Part of a small language model's weights: 22 layers, 4 heads of 32.
Each number is 128 + 24 x the weight over its row's rms, rounded and kept within 0 to 255. Layers, rows and columns count from 0. Numbers have three digits each. The size before them is the row's rms in percent of the matrix's.

# layer 4 attention query, 128x128, rms 0.0673, rows 88-95, columns 0-127
083:143114125151139137134142135101118108149164110104164068128135108123141101108161182113186135132117123135086139133146151142163121131184098164112092125137120091117131136120122119119142124099118145145154168122107105114114108120113135168165079127123104160124123116162114107111171108142143106102134109118125101145133187137143089151117106124166126134112085135132149108077091119191149126107147
095:136108134144118094190126164132116157139108106118120161126184103115120136083149115094156157117125146130159136123123122176139140104100106100106111111128168129081153166128143104123144139136103147135138135089160166131172122126123151133114128195121104105114114120132117120130131114124072129147114139094147116115092116120138119101107069122135142131114148136130098143186067132147143115177119
094:140122109106128154119093170114122168131102128103187164125133134134122177087161108115115124163166131096106125112143118141147106141147114123131088146111099145150123169100144099133178109109174091132127072112118120142135124096105130131137131125139082099096101125126109161169141147138135163135098105115150159119180126086128110153149104140109100095132109182124126113126166142121109161117140
088:132110123137143123107077101107094135074126113179136159140096133149149157166092144117123105156105076150108138171114065101118121147109149160160137094135115123144107137142151111143155133122163113114108139155141126139144173122136152095124149129116111167108128090103148094149158165104152127150150144170148153146141103141125144144114142132132148093087133085110168129106164156157138132128107
101:117134125089123153073136132129181093140082165096149073120139136108162115089124115149104146110093098114161095130151101121089098112143179145146123118157172145146131126177087123137173109134117128115115115145093110137138101093175127170122126177150130151135120150119098113148091157135085119103149123158124131122124085149103132126117146113139134135140153138116117114116113152127166103132120
094:112140111108141140078125135177166094120151136096147121079156108108162134091123167125139094117122111150113136120125156098129095105144118111156182119159142091117141148174084116155171149127114119117134117146117133149107151157125120133142110146134144121157115205115127086128149115137134131160151169125113116119099162163138114119139150152131086110074119101122105147112126099132157121093162
083:156147112131133130139086133127148183057108134125153150122131116160137117115132144140146151142117098156148120154102129100123146129116103145126156079155117120115158179149115107130152165113121147131116133147156159164152177121065125102101146103141091177110089113131121094134166123123090160143142172147141141154100144096137132112102125126145125127105120099124139152125139110181143128184119
095:165094159136097138180146140095137142125157127137127077111137141152134083115133175128157158125143148122134128143143156136131185106165141117071116129129114130112157101093124125098118119091117162116127113078131133110095080178120072150128107111112139133148135154125118107102090122129133095117127148132133146134130162145091118138164085110104148159165100182140135118110116153122143118148150
# layer 4 attention key, 128x128, rms 0.059, rows 88-95, columns 0-127
095:093115144089128180113181122097116147092146114113106115125133132118112124098165142109149102154125150125109102144116134141148140133148144170120139119141145120144121110122130124121109126029132128141169158157108089145119136165127143082140115140136154165155081124132149122072125122163158112134119106137122132139131166120135119107136126107144099154131123154109146037106113109143150150141138
104:175153132162112150126127166105110140189102143117121142136177124148109113106122124103131130101122107153152136124140122143160143110103124107119141073131126119111168105136114088168160125114118125123110153127170127140139154123125146104127083160114135142120124171147136101141121106112121118117118090081130135159112159128126129088071121137104150144106146124111147074136040132158175114116151
093:137115132121098135159126103124106152039107153135181155128142149134129144107160126131121161170166151093154122136112164137156132096139116115113100139116098112125159136122128130129161102115201119118104123085166120173135162100111135113139137130155095131080098122072142162135147129110127111144106134153136138149120155141119107154142144125091100099125094149122101101096159145112141130150134
094:104128138120169112108113117144132123113138123157147145145113152109138135166135116129116111147119126131122143119123122119105121153132141098155102125159127144106120111122139121048124159234124163130118098119108121123138134141139098150178141160110116150126155101096120142116169131115126148111125136157127108110142110123145144147118120137139114102100121117124138250084106134133106114099116
101:123123105145118129111133115129154126075094143096162079107170095134140125067120101160136147143118097098137123152102123124090104143121125166127114116150121141138148143149121103165147124061135098113122119167108171127152108122111144162095110152143139140158109134146109089185102155105122097126174135137175157102101105149090114127119131128124155159143149143115144085142157151107146138147129
099:125094151089160149116169114159184120144121145123168154087133115101125142121101088105145115110085107135117129129127140100117094080121115131130124118136153130115115086149087112113157140172124130149152134146091129159108125123147125138087147127163151117172111133123115086099153158121124147124117161137131118083102124151162166139119115123165091126059152149148099184165134122117124133127144
097:133128141116161135118134130140137144142129127139124141121121130111137138140125139146110115126117145138130117116132137138107139133130124100133110115157133121094123094126125123039128161248117175150142111113100111143129141139136102137137128148124124131124142125095131130101166127139126152113119111117125125126132121119133145130116138123148114126097108127128133255108067108132116124105129
110:138091134117148148128126153090123124115137141129087123128135107151151099133156164131152129095119156137129131129153106147129168126145154120110132102102119105172143112114160136081124135090112179123133120124136085128083119163127137098117125084104172143094083136147141070108070090146130094134123144135111118146137157146094113117185142106124138156166122149092166186144129127131115150148145
# layer 4 attention value, 128x128, rms 0.0381, rows 64-81, columns 0-127
101:130115129136081134135118096127104143125073122190111141120121144142071123132130145148077126162163091146132150100120127108139128131091167118118153149149104165146114145150098105123144107133128126109091140152106182044153136141102171143120125126135123125104113122119134125154158129152101124172112155133110174129115123149174129121131124138121093100118117111125109122141145152083101140164089
081:138154149143114131128114076116111142121100136153141133145124116131101138095082110126116146147092140122132126171089104135154158106117131127096139143124151153156140161091084142138141158120147135118147126154122159113147146114144193142115096148159146113102120109190119115127110139105153104175097084159128130137124108148108090093086156113075141109146129136117172140170123148096099133152171
105:164142121141134121149117164160149114135113130111167122110129118134135144186095110113163139110134086125107128065157173145116101168104175096148121123132137161086119132127158128123108122127141135136104101132153141130084095160133077106139138121131158133118135148074121131120165108153107151102112150107135120158128134106110168159170114124152125124104093128181090128114133140143161088080134
105:135143132100102126120139109098115123119158106104180133095119109137099143136090118094141141134059134106135126141076125120144163118152148163100086128123157139162149159076151175129130144115151138146169137160115154148118152163131169133106108113161148129145128120165157126142083137092145110170173095161155131115087115156102099132110141112081133103126129148122165139138114128127102117122132
099:146135140170137135117115117127137140126111102118128120097115101105133125118160097127130107161164111151117118082171149088114134173161159153141127121116094145130128126089122165128110155125107130131108133140131179083166133132134116129111123126138100121196134118179138144121129123128144125108116112135123137069138146155206045132138099135130172125099126105122109127138147144130136073151116
092:115139133154110134151129117119130144122091123136157154090145143145173120121162107143157118134136131131130133140119094131116100114191160167164149106129102127138084125166159158111116134138111138109088162102149145127176108181132120130131108145117152109179134172140090111141109135136095133135138146114119166145080118126125086111183185094113114103105124087093148120110137125122131096119085
100:103120104136131130098114100098075114129133129156141125119110170172076086109108155130107126143101101154130154125111131113154112120127120143111149144173159130181114197161088077138164108127094130102114147146105161133141135085130158138117116135157096108120105079186132139170140136139134117148162131147126152121102122100140122145136128147098106104107131092099134125151140106113125113140092
097:141112117119114094132119139128154103139106180139150122175097150121098146154096098115164141095119145145120146124065092123111162123078142103174134125117123106147115099121133108120084128133212109126111077142095110155124159106119128130154122100151127128164123102114125140151137152117131116128140121123155133136167123156121141115145138114144097153067135176129141132145138166099134169096148
094:125115114143097132111100088127103146127102103157127140107142143163103124103137125139099153163129108158139131076109151044136116154121113163120152143146113142142111146170096125125118150134113135114114147141109206086125118121108156126097098158151131128112161126104124112134168112126125119175131142125071179109107151123125132149169103133150134108111112106101121120134153164124110106182106
110:182121143127108111154160157140160122119111118111162105107186099123134134144147115129141123151145127112128116129119111145133128143095152183109111117096137145124130129089127173135137100133113123122123144139132160119143125173105110123079159085121089119122116153151173107098092133128116103117180137133173124116113114189170113150145135114113146125122133139160068133097122070091167142156118
094:141130153134123127114139095102159125133104113144147137099130149129151124121161103151135185133098148148113128131136152066094127161169141148156103136211101105123104095167118135124104147129177146112123132123134163152092118167069129116139110132144148137139140144093127126129138100144106125167168129110095129128093108099125167148160102107112101124073114102098144124133134135128154109107093
082:156128129151124141104110101107137146119100110126141114116113109182089107098106113125131155116084113120145146157188154140166128128145107138099156143155150137099165176101139163138141121117114153145119145114174155157098144108105169116122122130116186117048101128164153090145109119101142109140139113146120120118131119116154119125119128124067151140139117072130146142155118154126113101164136
091:121127140164150116134121133118132085135132163107113105142086155130122165139118118121149138091140161129111125140122085202115150099060128095169118111106135133109119094149128109119098133132166104119098126101136075138126148089166117136148138113061177134161111148109105166137132133122113112128123108138142113166171095141105128118145118106133134142150127157151158125142135180142158145091125
104:129140127152140100156129138143116124120094111143087119107133145165114136128133107080135147122122112130122134090133154149125121139069133117116140131133094140170141152081130113137109134124117137134067119165109223101076116096099116138132147132130154127108134119068119156134137126141128108136086143141099163169111135104109159142194120159136127112147123140169127134134133154122106103169098
093:088096121100154122159157179173155142132140166129146128138155146118136107135162120144131104120158126117131142137109100137111127109120104103164136116103137085095132099122136067113135121138128109140120081108110094156109135131085086148162130107098088136110157128111118111137134148131097141070115146125151117136167135092132167121097112169176116149114140165105072119095126128136139176141140
094:091110120106125123143139148186145131139164152116132167127158145103164140168127120127116113125150135129122124102098125077104119136118102103166125129101136093113123097151131092115113128133131103139168074114103085139105122145114090128145137109150111144129199130097118125115153137148121150089118129107141129134152152119140189138101105148193101132096126174111075118101132133156140168125144
090:126110109097102104149171163166121131139170154112142138140144146136135135106117138101141139118106147092135143134094130164116143118128084102146074122115125071082148119108154109131105142118137119160141107089129111169044130104117077128146140127123154140102129133115127134096119125087130114115135122127159137150129140086100205134134120141134121159128129168126141141093107103155167142147159
112:121116122127076126121141125116114139132092167171124114161126103113116099080162162181099125166155114141134141112148136077114133152147163141142154136166114107111092137165107093120132124138125138097094119107104129100170123141109144128140119152132086127170128112134141130138147122137104147154157141109124118076101143120192126107128125148145088138076142089099102125144127131086161135137079
# layer 4 attention output (transposed), 128x128, rms 0.0553, rows 64-80, columns 0-127
104:113100093123146152119148138113147105171199136108111122107112144140153135113112096073160142134120140093102099160171132158169103112160110123106076089106138122141113099129134124099136129103134156148182138133133097160119123115108133115135112102141128113144111147127071113098122117129129099094145141146159069124146159147102125143127121130176154175122112177128138115154113150130138137119160
081:121105093125132167126151132160154108111156090129117137134118101139151173144133164118135117123149101126129135144145121119110130155109131088134113075106093103116103103178142105153105119136106135146097121099132086171095138159115084125157099138108097128136159153062110130119123116148158147110160143148141103135127146144158193143173113108154106116114113131149100113065137104157140161127122
102:097118135126112126122146124096118133120130151128076144113132167131113079111173126127120123153085151153153119146129103131146116110175097191126152151102146138150174123126093150137149129141130093101118200160151166076160138095115176123113138118131086136156115130174152107149107133111117126139120117122108115094119133109127098081072107137131156124127161133119145124158102150129117137141102
106:138126097156133126115150147182161128114100139155080129165139104127138158125146160151122103114149133122128149128113119155095100166099124078131141112127116105117107098193125095161117116143143117146071118084137078115139128103126093137161110152121111132097142134082120142105147104141134163120136122092130124152132124113164197104137143132147106107094124105168128118095111112142133167148160
094:078111107139089132151129158120140133109184153161102158114106148107131107167079114124131145146108119107122118149106149189127151102095123114086174135149117128138134106190151124104170136156125168135140129144149092147121111124116128129150145119122126131083127128110108083124114125097077136132137104131120133150125111129074179121131098102116098146172136168123140138163115112172124154120128
092:097135143107108133142086106084154134131120119102133110096107159087094146155087106126165131115171146089138071118112139155145131160120115071098145122132156150127142111157095142136171159136154126158164117140155151117109135106080156149151155117132111129120107126104165146107147156109130143084110109163149122123171134077110137133067104154158116120139147121127104127123138142127133143141162
098:131129141168106146139113148147131107113117109080104102116169117130171140152146098133117154139172156089103115126134140156131119137146142116155108111118114124088125061111185149095096121159149147143154113111130061105117129131094122090140127114116145135132128133087102117072147099111127138090149158126141147144162161131151121122151137139129145144145127173140126104106093169141101146111184
096:129153144133096143120132104112109159089142124139122113115165093134163132080130161099130113140130132150110119120165148136135133139144109177067099089127122149132160153114149119159155117111070124145117178127153145116095098122141130119111088164110110151092132147123125154133139115125126164174118136092080096155077119114143137115120087150130190138130164123134121117103142109111113112180120
095:125086117140143140139137144107101109154147131109100134123095150107142115171111105118149127155123134106107110161184145226122133093149132094137112100104141130162130071112146146101136102124136157162133110149132102135122122134137162117127130105130081117104106122146087108078121156137123095110148132123159115128167146114120130135096141126116143179160094181096139117145096146114130136124168
107:096154066167126128146133112136133098117169163176102136132079149134105124099123136133146124134125161108098148121081136129143120139135130108108132156131104110127103168136157116141134150109151111167131128085126106112139112074142129161195130161128150156126148129108140128174116118134122156128070124144097103141114121121114145139098143119133064119104135083111181115167135148153123140093132
094:118106136125132123139129167140129110134093140107134107128127135107120090171096149122133120134166149073115137123173132189144122116118122101130150089105145132166141120100106147166128132127093138156139143130127149092138156058129147135101143130098064100122118099150160138110134155092113121103071154109154143141128155123121138095079129169128165136168161158102089131153129132131131133143151
081:120129094102155166134131147140138123153111102112127159161162126093153140160140172115102116138140097088152147132129117089129135143092154100181131137094112118125103089138125106151090159116148115072105088124129107113132145133115090140158133137132044126167181131086137139122116109132128132087152150119133129129127140164115158104141151112139112131149160152143134097114131113164152142077112
089:146149137103113159143139106120124154119114119115152133113153130122160143087112143108123086123114097151153125130143136056137104140162119198097143130156108148099146157108130125162157121144125121095169153134106167154095113169114129131083105161152119162112124133136147101137141139146139160137125149123116128113102122101133124107108101168139142130087194092121098139097118075108105090149104
095:124107140141151129097168108104143104127175127151118135162128114119141118132126149131165139141099121150114122156159140143134115107188112126130125126113158142115155092163141143119117119105138148107118138113108099113119095144126202112114140139123064147150125131175122090137116136129120129116161144096109130085141155157133091147041121118136101137119170145096114100154100129077146104135171
090:137167179121124099123092084081123142154128119130117086105108133151107108110109159140149142123118135149107140126136143106142156135150152170094115162140142166131131176083097158129134119097112128122135133141131154104144104147178128135116150121144192104151119102149154162141120110127116118181112126107103113102102112147133058153145138114090156134146098109123161131154132119078100099130118
094:155146167140127089118107104092096147129109131134109096115112135147099104114146153162144133132109135171117137144143133156110162115158133162078113107147139153152147153084100153117154099123110135138130172135136169108147111121176137122112133104120164109112081111175122142151123110140108097191107110128117117119129111123128067134138156096094167151133082114134169154167119136086114115142126
089:162156144149148121150120110123149146104090114120140103143142112149100114125123172156133117112106102165142157108131117103069113156137150157122113140135145123147140149107127128189117101092122095127099120117094147086164120112171144128097133166134100129134144119126149133172103151149134117180135128070118142095142109151163068136111166127088131128120140072120138111146167139092117100121126